From a checkpoint of a small transformer trained on Wikipedia: width 64.
Each number is 128 + 24 x the weight over its row's rms, rounded and kept within 0 to 255. Layers, rows and columns count from 0. Numbers have three digits each. The size before them is the row's rms in percent of the matrix's.

# down: layer 6 MLP down (transposed), 192x64, rms 0.107, rows 35-101, columns 0-63
# gate: layer 6 MLP gate, 192x64, rms 0.117, rows 36-102, columns 0-63
# up: layer 6 MLP up, 192x64, rms 0.119, rows 36-101, columns 0-63
down35 109:164110132144129088122148158134107167116101150140136081125087102129115121138088103086129126177123107139104173138143106147148125123150122138092149143113157149103148106100159136114100148152100175
gate36 091:139171076147149126112115110179102069116160122125097129126136122156115104113190146134128151107133097109103140172140148125092125143140123121147139177130148168100134128139120116145153103129136104
up36 090:148135115136108127150136119170140118142158111163145135117121150124150123090150087109125192155123141102135159130125080090138145138107116141103108041107151126129113094154143132153144147128139132
down36 095:142090119133103124136163136160139108162157137162160136133104151102106117130118100100137147134126168107110168119119087077121133095077114131126107093110131131131100124162150100132164179132125162
gate37 092:124154113086158143104066171117129124113124112104152094127114146091132152106112126160147138124115127159142115130136138130152110115135125115130177179157130100138076109174112141106105107165154147
up37 107:117145169173107150144118136133128130124144150102111117146135112117149159105160118111084124128119088145159136063121143128159135073125186161104097107114144143089112100112125132092136144142126113
down37 106:151122124192107170147170132098119119127155126139086093139185119198135109103160101121104125117115099137108134123140131121108125138104151150111081105116095133148124131151131159116123134101121125
gate38 096:164140150170116139104145149140155118108119141132109086147134142124131135137106105118112125151118175133149128110101178135160100059116144146100111109089121156150132101147185125153109144094146141
up38 088:137091152086079122110152141133161127172146111151148146147131143128091139130159138117120145098128149092136107114149101080106134151103144110139140101134099052129171134131149161145126149139113132
down38 091:168176145149106126124114119102148108102095166115144083142131122106184079153126102145140105158121117146125128090123165146115100127097119147108110117110147144141101126144167099170131143097138153
gate39 092:144143093121115127109125149096140119059114154107092120121123139135069135100113129131157128116142141093149116145131131142132086125174163128133113161123177174107136095118137163169127153106119120
up39 072:161109145105109124125115111146113120198106096159167169095164127154160119085139159113124177135107093169109137108108120116126108141096111116091152131152102105145111148133136118126137108127106135
down39 080:124110115103081122099151155128150141100123135140098147140131143134102159082131126121171124107126150126112149115156131095127051108137166130131124157155120176110134116093100139191128139118132139
gate40 098:132122122094161125097135098130110114152150208127160093127174105135103143112126119131160119156144115135126122106107180089152114143129162103071149117123148141136154108160146145102114126124125121
up40 092:151128124134097169080109125142095101102104083122122106123147121107091107114165166167115157120118131105154106167139117131106076141133110133153130134104134142161108141135146158157186108135138145
down40 087:121158130157096142129117162158153147102106081141099150123106174105153086142121151105100132101099147098125153160161106148124129107131080138189105113128121132131133144095119108171138133110135125
gate41 105:136090118136088136129121138099135135124117136112139095176108105096126124137112121132145128130128135181124137142080151148153080121137165107128136162098176083115131121146155154101109181173127144
up41 102:124108124142160147133125174180121091126126114146120112117154171113149138118128150093108117134156150135094091082160104133160137145146139140080097097146106134140122122159079135135123103127180147
down41 109:096101144116131151116133162103104144135088144139114154151129128118121077147161149172122130161115122114121132118125148137143082070143120077108102160133143098154089138135119122156125166165123161
gate42 104:104110154130142139099129110178098115140132113145155108140186119110112134121114119139129160147116139127159093109072135112167136122125134117078138087098164117119153114167184127159154143137137130
up42 119:164095101123106186097155107104101098117130140117128113105159112115091117102140131161164109147112129112134114126132141103105072152136164134143156139094148138145112118173154168121139107107128167
down42 096:126169141105102132161145157111137127115135124125093152130058130123141118141132114120108128106124128126081169135187135147130088148137139160166142152164113120120129139096063137089108119131124110
gate43 085:160119060148136163128126083153122154139161096131113155147144130136151111132112150097112107115113104156095142116116137130118096097166110155111098116103127159158090156093176143113152138127140141
up43 083:133145109126129113106101124118138169113185156124118082156125146124141113113106149129075109123143130127118127143164166174151126051126143104137122133124123156117087077104129141132155111131155133
down43 092:069135161124125091108128195096130097139112144139147136110109128118139136113152105158113128124122142116156096162146098133132149160120167070144158133144128126133134137148064118138128129150106093
gate44 094:110144118100113143122043088171107151111116122120120116130177125174127116106110151148142098104144108119138148135157135122135129128160085134121097174150122139154124091157127150147123113133168120
up44 090:140102127125156104110159110116165152175192153182074151144129140129117114138142118149112139129055118149121101130124157159108125134142129112129124087113098132125141135117114112101125153150099134
down44 093:116095110126115110139125094152179132167136120139085099147160165161091111138151162168100158124079167107119121134134129108133169132149143108117116147130103133119112117128123118148070144098105110
gate45 093:075174107157155110119127126116131101143100142091111108134135113143166128112125122100103108085141142109161158151095184125159137099139107151130101167158136136111097080133121130108155116154113131
up45 081:164162122182084160126152110121100107122135119108115105133118138117129169131133122132129086104141129157160113115131145145132163129125140109091109104118130113132118044146154100160154126084135145
down45 087:089074126086174111135104115109140149121097147138143150113136096118124102128085131141125137159122158117097140151136120094144104117124109150179130163119120153129134191112102161103112119165112120
gate46 086:142096101072100121131136123114143178123145082153129178153139134167151125163151126111153153113145143144135113114117116123113123110141124090132149121140091067129083112119109112099123109123127178
up46 085:137126130131136141110148084145115098128100187085158083084137101140127103107117132133110123163129070118131170111130147128116131152092132170126130112117175149142142144123132140165128078141139111
down46 084:152094099097102127116133158103148182112158090147112191142139121159138115156135118121176137086139139149130133125122126128126155100132113098123146140142089092145100111136120102116113120134129193
gate47 099:146083160127123146138131134133110111138128143137116111166128120115104136113093126119139109142122132137163104101063130138094132116158134089105119127139150100140115146228161133120130094160108131
up47 105:125111187102129134154131147160149117138124162136103130131126153105122125138133108083109157166106113116188139106126113134072133120127129120121124122103120072127115170170154116131091083141101126
down47 104:102129123146126158116101102154131115087117158122158167091116126100141103125126109106098131174152143131128156159165136130113142146092155154157162104094102093119109151084124126120092162114142169
gate48 099:134161078148105117122115134166101136125160119119105127135141155135142129116097141162146094103137103150118118182105126102122134134125130119133198163141101140111132121171108187115131079119147108
up48 102:115131165137174138136105135130119117108127159104139136151151101121141165103128130074154133108138113151125136106110142154127101122129156199113097098121139142074102097120117136085163164127143161
down48 107:099106106115115198121116089090112145136129114126113123171134173155127151106104098167139118133130135144124150093162132170128099124117118159122127136154099148163099118110128128134137130073134174
gate49 118:129084113105125165115139126104141101142126143162127125157134119077130148087147131124095147093070136114138136131140125086145060137110126153128138127126164109145097118133131161106102160152138173
up49 120:124132117161122134106064126128099158097133150100165140105115137156130104102151123160167105122151151160142121152104124129114168119162122065131143166145100097102149111122099109100150118129135101
down49 109:187118130106111120095125126113145116161105118144133094134149121107135088128154139086157158140131071139092149164122130134091096089130126092154165151131133089136158133156135150129130158134127164
gate50 098:125118096090156138124121117149098097120107109078148132162179122141130080115141140110130156141139144132104106130069136113138080138117117098114187157114168122116126122170134137142146130127140163
up50 095:097120135090154092180121131127142168148146120105115141183141139172159108154158153118109129125157108117084125149095110131170116142128083140114121141148099087087124103121104112113142133147121134
down50 084:145092123093154116139123072156112131135143131121111133147187130170130111168130154117136155152131133122073100128071128099145091133143115123095161141101140108142130130133135121131179107114102152
gate51 106:137052139148117117127129127148159101132117186142129108145126112088113125104111114112124119147105153154186124110110142104127116113125084109116131086137181096159116112122155139156140146128140162
up51 102:136158104148111149125092145115096141101157114080110171117112107137163120189112128119153118109124157127108120126136116105138139157115151136141149173121121111116130172149109135053120089112143140
down51 103:141087108100115111149136068139135117118132158125135117119182105104127156167093106163141144158151107142157166095137139143148129132117141102154126088139156103103121124122163076140086142119117143
gate52 092:091176122155072186105127076123101094128132139120123119113134141140130124118087123158135102130120139111144120090154135103115155147163107128136122131138111170171113143122137180148140097108142147
up52 085:139133095128103136163194124098113107121162124172113141188137084137117127139111135115082098135113119134135141144147102099131148134158106132087134133144126112132128135168119151121106117058120122
down52 094:135153147121095134162139137098077139140117128130134149206120116144125133119100139086076150136114116114135118134116096082145178138163102130093151139135148114149132127141119165120097146131100100
gate53 102:130128120157181132126135106162120061111135147117107106124131103146124099133152150134125093132074096119135090126099171136068134140158152123113120139147142135150143154136125147183099143148122125
up53 104:130111187070088119144124151087155156132126101096137142123142097095142127152125119093149145134154140142127129098130105125159100144131113144109151082127145093100105116152152148108121155107124179
down53 097:101091121118136124128137101123164138150117116124132163100106155120168102110118124136141115120142163129128142131128097045142134130109152119093118099144139095115163148193132136089151153103126162
gate54 102:113126066151142133128124096145148109118119082148142121100116097140106122107087111141170100197151114082138168152136126131109142132128131163154123128134098161109082145140170139132127129121135120
up54 083:179199094148145103116131119143099167131150158160092101108143114128119134124146128176125100111103132156110100095161129113118139117146139119139089087100148146153137106123085130147138121130152132
down54 092:119123150139155162120138140106135120101088092096167171141107095147115139122126115120104158140128139143182157154109076123107118138132097154090115172181140122102108132138154135122154111103104112
gate55 133:117077150128107149109144125108127132144151102148149108124179109117107129108139116129139145108076120132113126088078182138125128152124124121115173125094152105147112092157170109113147142150126178
up55 182:125152102077156136126105111152095123118138162084127117093116133125117140088138147167135148176174133112140088135163119117097136105140142103114124157126113154149154151126090159159131094092153114
down55 124:134125174126141109110175131141126134145110098133096140136114120085145139118090174112141116120161137153092102127177114170105126136113137098185121151133139103128117105087162107164154127134098111
gate56 099:114145179122118135119100150144141110121139123079147108145180097107153143148190129131117130107094144129151126091109130135128095148130172110104130119093101099091089125123153102108109127145099160
up56 090:125107156163107139157130151115156115109130100076121161158142092118155137144141121117144106057109170159116150101120078141145104134163139140098106143151091122122118152136114098141118133112158147
down56 096:131090103126111126111151102128121158166110119173124153117082164140074110090085143138151145114143135127106137139154108106139130092111091164164151129145147158148140136127082133141118147098145093
gate57 119:174109131121099116099142125101117103119116156130176136129112124093098145139108140099161092137101123141131162066155161078150101105124148117139126108114155117160154095150138146132105160091127142
up57 120:150137112090136147147157150133170113099186136074143145134143163100121117130128169138158118086123113143113123120137095126156115149156091161120120103090099115124151103168143130130108126081118107
down57 122:151124106145070156152112161107168118111132093099082100138150146133162152127155122159149108085113149129113123146115138159105141136152085142132100072121131112111133124121101144169138140118136164
gate58 093:106113153119123138129100098119119149102173092108151102176123133117101102115118121130185168106126146093128116099090153147159110135161179147130117128096135134082158146120148125095111151134114147
up58 084:119101108128144154150158127115175113143122105170155134105144110149131146135171110131072101169116086149130145134115146086113104150070114129082144103131143105139088106140126115144133128146098112
down58 085:101098131106122146152087087127160114102143087128155119162121160101120137141136116119155147106145153092129137096093175127150111148167179154118106114090185126123133144098133140115124148117109122
gate59 108:153090159132129147165136120111123131158115152134138110160126065084127123095125101123119130116093133164099142116084155130164091114133140121154113136099177119174109105146141117126081151129113140
up59 096:160104155125147158123121132141135126152112138127118105148129116105130132127136088109135129167111115166108139112118163123163053056104178140141127124112166142116158137148130111165133147111099103
down59 096:107123107149131137099138073114106116141136098134138155091170112116131117144086088137115164116165145150156174125159118141117162144103089129136146119115109145109133145131133113126158065140110173
gate60 117:145082149087125145115166142122159149127125125120175142116117128095100157112123113140128113133099127132136149091114147125131071188160144140118141109095163114155102106144138156075109158128114146
up60 132:159101142155134134140124125121130142157130140144120160060121107116153145101127114131116147168056121128159138132122126111133129151132198141118116120106121161115140132114132143055090141115134127
down60 121:122132138156136167159144101157106154124104108139096134099148125121172125112107145155132150178073126134118133111127106116120122084086124125153101136170091138090149150174125105151119105112158148
gate61 090:120117128104164104116110110165086159148096128124119131169141151205115102122094130142131139127119114106137126173116146120137134136108096125115179154117116144090161141138097149110167095152113108
up61 102:144092130152143145151173121117119097122180167166120122109124110070131148147140120124123134143095131122136133081097088134100122161168143149137090126122110098154100104125152116120138145095128172
down61 099:109102128098140120143138100163104147150113151129120128177123160190108097147120128163104146150089109137127140153118130096142125118120082162124139137065106145103138164151089145102115117106116132
gate62 104:123128124140100127128158153119137139158143137098136140132157080118121082091153159163177085101147121144122092085112119146114108151129110112093157146123130102175104116131125151112120150182127152
up62 082:127098172137131124147138135118178151151101134125116117192133101082136108132116116139099163120114156101125112124101165117151130114125083132088124132106160094160117152113123120098111188137135149
down62 091:128147164114151125125136050131159139116146120197122126121110151180090117131144128108119138127135106114135122139141105070117117090119113158117123137119116135141116123150129130145106135062158150
gate63 095:133164111125131163120184079140100134118136122117099084078113169175126153154161148152119157161140112119140095113113168106125142135110109149112130131120143124131115127123108148154127084094108096
up63 090:123130165153134094134059139089157109108149139153143124156151136095134101138111134127138154127103128124152163121141103131135067094150141112119132123127114140144148094148180074124153152146151133
down63 090:129126122128118129152158101129153090130139141132151086088101168137123159119115119120118124146143116060146140145090130085144133172132099122141128159133099091144146082163177145156144114113109118
gate64 084:139132106155090149083083120103107169110137122118149143171145145164141143123112157172115139131059100114143114123147147126126143140132125144138149157136138192127152131091125132144139090112099125
up64 080:142144075132130135139128121143151146146109158148171140117168127155138114122123120133136103157100115068141095122118109102098147113156101134157143152149145159149141150082092091145126067118110138
down64 086:114100149116155120146139125126140094151155146171132112080089115129146129103122127096173098132176153099128106143101157108191104123130131093115123109107091121145125113175153122131122146149157144
gate65 128:129078142131102131123178124143138131163126143135164146160153120104118108107142153126105169151136143131116136117087119138142064158119094115120177125137108067128117124132168144099103109140115156
up65 125:109089189129099135119148120181126144143105122147128154108174124158107076112135133157123145136108146131134116119138104108143127146119131091138149100111081108146131127138137157077091104155113167
down65 128:128149127106153093099104109124130135109123110106151114141124120135103091123123125119184125116117114116137123099150171092127161092208137168165125132103123125115097127139139107130146164121182152
gate66 104:132139120113115111086123061154127141129135139156138155051128139162121157127120167120167107112126098077116130155133140092109144150130148092158096145138120151134119149125130129139153122145087123
up66 100:162154128114124116065128068134136137142152125141134144117126147142148146126160144183164118114137070085140150165129156143111136155101130096142101166112126143141099140108109132155122115121116093
down66 091:125116136146129155127146176114139079117129103106118085189119123095126104116123104119112149172120152141153134124133116208113139122122135127128161140136157084095138077136129130121121153113144107
gate67 086:127144090147121146171138078119129117128134143149108114069148166148103110075142161145159114140139122118113137122164132107131130139152103127111071115130133173123108124131109144175114097082130130
up67 090:120160114063145115148107081119120128165144155083130149114134121129132098120133095165138138142107096162149134171093124193158105167131160128143141138112112106107126129136109107105117158127122140
down67 097:131127141111159102147131153105131132188113096158063117151091124134084095127107096116150127111126121152120119135122071097135121146138155147157190128126097126132118118154135131141137146120170119
gate68 101:110074143138095124135139148161140087119132134155120116131098130088125135145089127091113106128128130150128127117151138082171136101106156160130123085107151131167188139159160133156131124116167141
up68 101:164119107104129102106159138159121108136095122094126081106133083114093094139149134115138169168136149127168086100120152140101125137135140131152116095100130136140172109151156131165171153124129145
down68 099:129094088144109140137133125128152118129139126180107136135119117123130117138097153108095142136101129164094174137130154100146101084107180138122106121066147133116140155151166117168089114117155116
gate69 095:110106068148135158111136111129099126155118116152118140111151137170108086120139146174145186147141112125102105145142183085131135125134081148137113104113114136139107156130122137150179131143145115
up69 109:130130138115116114155141126105138146136133138123096090177120086104114134154125136099134106119091136077145167098118164145145118142117129111134138148122156124064161104135173135125071158128111163
down69 112:088107149118112120134138149092135151117131172155113114140138127139081100118135134157136132146099104117108123107113122148176124146084076135168146148157129101056146106146158148137122159142113144
gate70 102:119151134166160157094101122095101151098135181104067119136114110147151113092132124126129066069137109162130150155130144123121108112135122126148127122141117136171110109163142156134145131113126125
up70 093:083133132088146094152131126152168127180118123152131087115123130166103114144111111152119167162120118103177107125181146163111140096121134118125110123118127172123152137104104098117085146117132139
down70 098:149155123127101097125164168148153148097131134133177155121131124137119140118145117122112143152137120111146094135069077118136096172160118128136122111113183155105140129120098095140132115096082152
gate71 100:116081138146100172138178142125090106131130131117159144133173123133110147116137189141127161134144140111104142139107128112123083145158116107154143109129127126076159132117111099098106104107104174
up71 096:132201115125139149110134103151092146114149120148127152090150151163142156103097127146099123101123109123126119131172121108101171131124137150133108132126112188147117141112104130168136098106127073
down71 101:126131160165115166127122126128153097124108099109075185102126135146107128139137140109090127126155142127143149119116179127104190103126101117115099084148146149109162110132104109145137113094145155
gate72 107:146143070115155167120138138096101140110149166116121160075086100104138142100146152143137090101108139140136089149132135139139116125167112089135151140135162093158115078133119123126117130149128154
up72 098:086120120171155144133128117121119144146171103143115180143142143135144112096162126086122118088097118137118089164146118153161126109109114127140163108123114153170112118132133099106082106107171155
down72 097:106151144132166149143140113111135146136151086128121147157116145142117126136123078080155089140105121174141113149085118116156109129093168118118117114135149135132176140174134121081130141097138083
gate73 098:132109115140106157139161111134148109156127139165116139135161101092103120097091150084134101111119119104114152102157138119110096142143131178105102085064161127143117136125175139145104147140149141
up73 096:137143096091144124121133105100152129124110134109136126148161128117105173153111126142128157155132114127114142069165158137086124137132118172133094154152102112149104147060105131133074118152144118
down73 110:132169127085166145105133087119146165115105108090084105154141160143139103143140125150133159136130155126094136117146117155140094114126156112166115142164113109102100144059111146113107130126147112
gate74 088:119121106128156114123127112095096136096129133115132125158136169117064122060097088144152135120145143079141151114122111145154131150165115094117118143121127139124168163147154153141173149143141113
up74 091:160134118134130156133140133177119107140114152140146101090147086163172134145159179140123120141090089159117092106145134087102123111111150125127165105120154118136071107147115123134100102121112137
down74 092:127119085116126107134121086133109139095115133108131130129129158105070145080105084159162146129156143095129129118122117150168150147157104107108110160125120133114162173152143168140181127134135115
gate75 084:128124118106158114062086142124109107122125166093111156159107125175093119119163156146136109094118133127100111166150146149131147112128070132120152155143139115103155102138111156147117112163145142
up75 073:139115166112083125146172135095150104108156112078148123181120167087118082133102118107138141126137135111150104119086164159129105125133134148113142164122141111090117121120126115124108160108171119
down75 079:096068147080102134159122127109099097077104148110103115150122143131142128134151151145196144145078122139148137183128120149106108131110156142132116151123139109121127158134109106156128134138151114
gate76 098:142119131096103138125105118086135133162161124106145124110119152102124135126115136124173095104113107133141101099126101117141081105134155112124111135096141109196119112156196142112150171139126164
up76 109:092130121170115121107134117155109123134114122103107147120122145126126129172082124120146127177111144113104168143165141140138159134076120104118114120117141195189150139107125111136150130076138135
down76 106:076105124117106141135122132157141101161122136113088140126120128155128140171142151113132114158139107105079119157165109146084115114080117126150111132115118172173118147140161115129103163084161133
gate77 110:131119095119127141140106159155131084096133144108123113145107107111123138091150130110163100095106148132149123118117145110126118106224123142153115136118167087160112115127164153158108149145150142
up77 099:111137119139107108142172118132126096145082068132184133116141181131098101114123161098130179140170150131131098122101140153110117136089116152132139136142103138111142108119106151110169122147110127
down77 096:142097124120155132180134142114134158063105145140119162121091130108159177118131119144120113125133177097100139135098109135156172130162086151090139137120152119144109112135132116127123155089103111
gate78 098:124111151108101127135148145149138117142119117116175085163129128092149129142079156143127177132138130140130118100104190128125127130092150087100188131106132078127124116129165141094121151129133140
up78 093:134123122096077115123092139119115160115115128160105172098124170105100123102079130157150142153121149151100118177129123126136111119153125135139172134142130121100160124162127125157132073170116101
down78 097:168114140128094154114096161133156166120143147125090120144118124146085127109102140114190121088128149120143128142165155095166126085124134137146080124130167129128157125132104109109133121110120080
gate79 097:112133145141152138090084110120088133136122197153135100111098134158129154084139132155132117158068121143101109106139155121148133143106138133129115121117166159142174087142094143134112116153119122
up79 100:134099122100114166158182113125139122141120122110093154129163095110108102129146145092162129125097137151157111150098111105094119144180092136128157149128090120091099153122161132099162117102118123
down79 101:128083159146089179177136107120127126148094164112139143131107095115116130134139106148180134134063101156149136139107153121089122165127150117153111140125117135100123131143105129103164098146117112
gate80 099:126150086148100168126137106116115103132142137121093066130165151171135103112125142130153131093114108097131156109110141134096143167140124119134127159135133161161115178130158105180106111103122105
up80 093:146065120114161139173148124120125093131103125169122168127097157090137111139139100138140124130063144174099112085111153111118112158133149129107119131132120094138103117132132135158124135134153171
down80 103:128120107118097181152136171143153073113147104139089086140143131161153102140104144122115122113103092093127147116086152181119126120141139122113126153154119109147096139147163122177104137131117123
gate81 087:131139148116146126122072141118096119120129143101098092161147099103106146104132093165141103113104143159104134105136114152115123127108182127119145132129153053144115134134119152120158165159126171
up81 074:131135153098082107112095118106119128151141140103098149180121139138110160101110101143136115131135158148034142120135116170092134128104132126116108155152113113164153116107104123152126146126147144
down81 083:100122111155119148105183149120144133163132131149115169127104139174144147135121155094103135171141087109102125130098133151099122153135114121122115154113123188082144129111140083115098122111149095
gate82 126:120106162123062152124153138121136115138108152118143125175142074130127092150147124110139112116141137140125120100129145133147053135122133101117129144087141119118114116148202141107125156122156140
up82 117:141139177077166125107141115121152136114157118172105118143093122108145150135124146158112146139083115108117129118164136101167099109140111171118124132095113142141103130136118127149108061084114145
down82 123:129118148091084107140159115135140114112169117119127157144122106138153152145130175146099086102120174128094096116153145107199120145113105134098122171116123121090136104127104129142133111118104157
gate83 087:098093093098093119108146127147150096157135105142178147128163123118116105123092150122155182160141166107109088137132126141102112159128101093149155140127144107104124102152133108159139130143095157
up83 082:154111134115143141117134138153105144118138076140124126139117146124114157145120103124137057150092095117157135106106145137182146149099141148100118096105127138151126153129127175168115116129195113
down83 083:124080117098077137082141115127141122155121100122174146132162145116117112129083113130142155163113137112125107120129146145100147166112111111150140098133132103126153108173138127201128116130119171
gate84 087:123135123129138125085103109153102142147136136113149137117164166191151084108166127159144122110127087109107112198168161125123115127153124105145123153118100165107115125133084127111117121131106128
up84 084:142114128117165118154135101169166160135146117184169159080131128122105123109151143146108123138140134135152090118114107156125119147170173109111123099117134125110114088127118103112127177106144176
down84 088:139154106136100140113136140086097161149100135116089128175133154119145102134123064121147117150120109135122152146119153075164143097115080137138157130124110162106153129123150165153127126148110090
gate85 116:115075163104118150121154130155125082137120111146126139177132076102087125099147141142145151123152140139145114122133127099154047139116146108107141106097153108103155116146132127123118158125152138
up85 121:093089163102094130178126146153119116155102107138090186179114127137103124118137095114095136111170131119127102121158125131155114188108148133127108116125134140121168128128135099147114145094136131
down85 119:115076144153126115181099095123101110137105147130118125148124117167113151129131117129080130126110107157105096095165106130146154205107157108125122116144123123169151124138166149140135107143117141
gate86 122:123096139136094158138153107151150106152128145140164113164134132129138124149137147103111159131148164128130133092093106118102070134100111111120165117095094085134118132121185148077117154115119155
up86 122:122104113114128147130096150102136161118082152130127172106126138077128134104098126137166130149118160142096126115161137098119160168144129137096106085141155149108148086109086103172145136153118130
down86 113:157140134145079142107109117117128143146113113156128083153103115136182139156124123117147141142117188126155143084112111109132101127156148106131081121158099097098136106116155119111120127126134192
gate87 088:143139118147089171101138112136143144180130095112141166123142098151128121136170125133113128120119142084138152138091076091120113154182133129109101120103134183101126129157130119116152140129090149
up87 089:126102118118140125166173116147098101106202127104133117154150144109115162139056136129112142149145111166133101112108139148130135155135134158137133116104137109109067162107128141138117121159131115
down87 086:148123111154114169066120119114177148152137073130159159135140084146108129106163131150108133144112129105121136145116074100131133138180128099124122115109130175106131111147144102131138117131100156
gate88 105:108150110137104139098151096137107120120192091156170120133146121154118107150138144182115147146131061097139116109120135116116158156127144142093114142101125187106159145124120131093123123129121124
up88 109:121139133098129122099133120154129128121174151119140114128146165158155100115151146208114173121130091102099109112135112119144120132126104110095152142103120163112125148115084134090128137184123159
down88 110:117157108093163113137104137154138121144124155132091115146100161108158097097126095146116161134119097129175129116133098122158102099162129133122119123105107115120106131104099140192146138197127135
gate89 094:138123070138134155130150112167095121127156119126122120124121128152137155122127171157101130162131147088146144153118132091079146149118129094124112148096121161139103140139147138144136046128089114
up89 099:162122174127156123107113149094139143131122124165128106107119127108123157118123106111128087082111134119120117116114133161135155121189143155128130095146135095072144143112128145060123170115142154
down89 098:137087121117125145114149176116118160136120122096130095151154123121178152117133126116161092121149138105103128137126112126122168126156097140145144100127135126097133144136140175063104076100135172
gate90 119:128089165105092178108134129119132108132125144156131116165120134081105118095100143090123130104115146156149130087116157111145109125157135100092129113110147087140151124140171128119133173139166167
up90 121:161114112159128112117128101175151137101122146106137147096133127092103048118104086134128159115125122130130144153099085121141147161135125152140147086172131145159106131135149144142153109133125169
down90 134:121154149146156132125134092136119160123147109073089122093147128129129097153120084130101182132165126125094115117120075144148123148131133129123130087175089146156125144140167135152088112134131140
gate91 108:127105133106133161110115129130076161127152172141145127077164121117135123094126161126128095086116112133166122130125140148124117106165159078129145172152143113117100119143185121084131112137131143
up91 109:137126124151109082114161129136127096167089105109128126131102109126098139172100127113145137166172156106104142135137123133117135163129125165115111066092149124144156151117094135168161145119105098
down91 104:139118129114130107141130117125091137149097154160129168064131114135126169135133152104139158097148138097148104099127112139126133172176122115076163140137161133103116159116116112134165123120078152
gate92 103:159071152080118140098132124097165139127106153134163124182120111096078147137091113141133101154099143138134160084151175131158117122116139140120116132110129104132142149119152138107121136119096158
up92 100:136108110135107129115163141087138110129104124059119118152117129137073170086132099150106111159124170124159156118103144148146150129159149146153120164103140120159134144111156147099112118129086130
down92 098:115179093166129143149104136137118122111137087104130127111121132134139120103181117142109163158150063135167150156119106149131119132120106082117133089104156120163137111135128131114151121146169087
gate93 098:145116133109097124158131155124119091157118114141138103139139063079145149135156097089109146127075093129130084120135119102139093124146116146086138101118167128129144151136161152163116146137141156
up93 087:138147133102131140117091132111063190108136130150094139084118154152163160123147143121100121126118093143112136111136118082122166144126133131150134136143111099159090138144131127143123119197136108
down93 093:148114089164135129143124120129142120116115156134162115115118147155106100097162097144144056129144136133130161140146165163115130162132121104152140108155149119170129115085118149094112083134086105
gate94 115:146119160120135108142160145129147104141089140108188115139147100106122121143134168091124149125123124131106125081083141104152119126115198126099125113110139115136119086139168161109144158116125167
up94 112:141121097127140131096112143125108150069152122121120156075090131120145098136140151154162142144136130116144144184098141144120097155141112130162143133137144133105110135102144138089111138190079108
down94 113:136114136141133149105103107075117146133119105122126111129132151124121179123135102075161157093134168128110139138094173142124120139105128130134135164141146150107108082177146175137088134127133085
gate95 085:177103143160145163146143072112136154090093136138124124146139106170122135122094144116125108140166132145138084107082168134127128090143112153121102134115094150124103110115163141120177119113119138
up95 089:099123122117119138108107146148112103139150120122131130097134115109115116118146141143137127094078145110162166124146113081095124173106122115115174082128185076150158134159109132153097132144154150
down95 089:169130132152120132146166068111171140118098126108124126125139102169105132118111127128127125116168148119150102094086156132101144126153079211130119130118097136124110112132149144139138112110117154
gate96 109:134116153076105159122144126126093141107133141147155163158126106111143128107119131124182123113147153121106142107076128085132108131100128100139187147100129088146104112172136112114119148148143170
up96 110:099122149079120144131117133092133170090108146143121179138116091115168113144128139126163137117153137176099139108098099122125118089119122107159144131140105062156091121141131126144103142126158138
down96 103:138119102182141121129125145148180166134099138130098127127134067126107139165136154131114177132108148127130111143108133137144146088122136109108077152145109103110166167128124115127148129097137074
gate97 085:125078134107145104138129108128117122127146155148128129112129107072096122127096105166148163156111137119150095121093115142084151193142130110104134111105113110135175125121159121119154167170109131
up97 072:162159142119123153131139127133127131133088138095130123130143100169145131134157145128109066139114132142124124091140145098164108084152115143129163116090127142182079116151142132179155090111140141
down97 074:158056116098101099153121091119140133157123156107103139117125111071115102120132122142124138172131158132135113114138102139130164160129116097118138100098132146166158122093147124124158163155133163
gate98 114:125115114133148144134129072093110112141128152142114101141099150124121095100159156156158103126090125164124171115126171145086107141154112091131101154129125080173112108146156122134125154151102149
up98 123:108146174141096111097135177128148102107122137092134131101130124086112169109128110138146121123108115105145118160135164173157116100123156103108134184102151141098150096116112133087129166123131107
down98 115:105123193128146085089124135146103126131099114084160109103114163084159137125130114127145162122128144141121117145158095122150132133106147121119144137148120157133157125109085104081186142156120131
gate99 103:133115150105128165149156141135131109116159167144101093166151087119124143118160128110120113122113115127156132097115141116122076120108135129133116114087158093124096098138155126146136140139127220
up99 113:131113143101123131160160137140128084145130154142116126151145102135124155141166135091119084097144101120131136142122124162114065090111109139130116124101151116182117066151164138109116123149133168
down99 110:083111110130082075110132140123136168117102132106167153132118153141126129179129120124134112113150127114147127148113079128156136137112147185105133120117135153177165128153120142113116102095111080
gate100 106:142159090113112141119086102122116146138177132131109117098157159190130103093116146147123138103111096108136130176142179127121101125109166123104122110140129181133114159144095131161106118130128133
up100 094:103110186134134119133091131122113149151113143144117151115106139116170113138139123162127125093133166160103105105154098077150170135116095098088134174133103098131142112171124128100111110163127127
down100 101:121115109148123072084152100098164158154157122136130109110180147139116105119113131130091145120145088108133174166135163150127083119137175131138124086114121125096116157131143103127133118106151132
gate101 082:117148120173123150145152156102067126139107120153111090147113130098092153127120099133138152106158141164091136154140124081136125111134129105134113138116146162117165116157113176120188101119131134
up101 078:081149133156130143176125143098102120124114139125143129158131110098117132115124078085133120105202164156132120128117124132160083129138135165107122121162173123104148142105107132099143165141142129
down101 090:090127120118111102091114072142179123143142104132156155142125102133145111115108156145123113131117158109157131147116149203134124147124103164130153135159100097127105126113147075165099147124129129
gate102 121:134069161107085132147159084106151105152119155164154126118149134086070151131074115132123145133116161143139124085130141114142103123126146121132149110091148093147115113127136141149116148118150156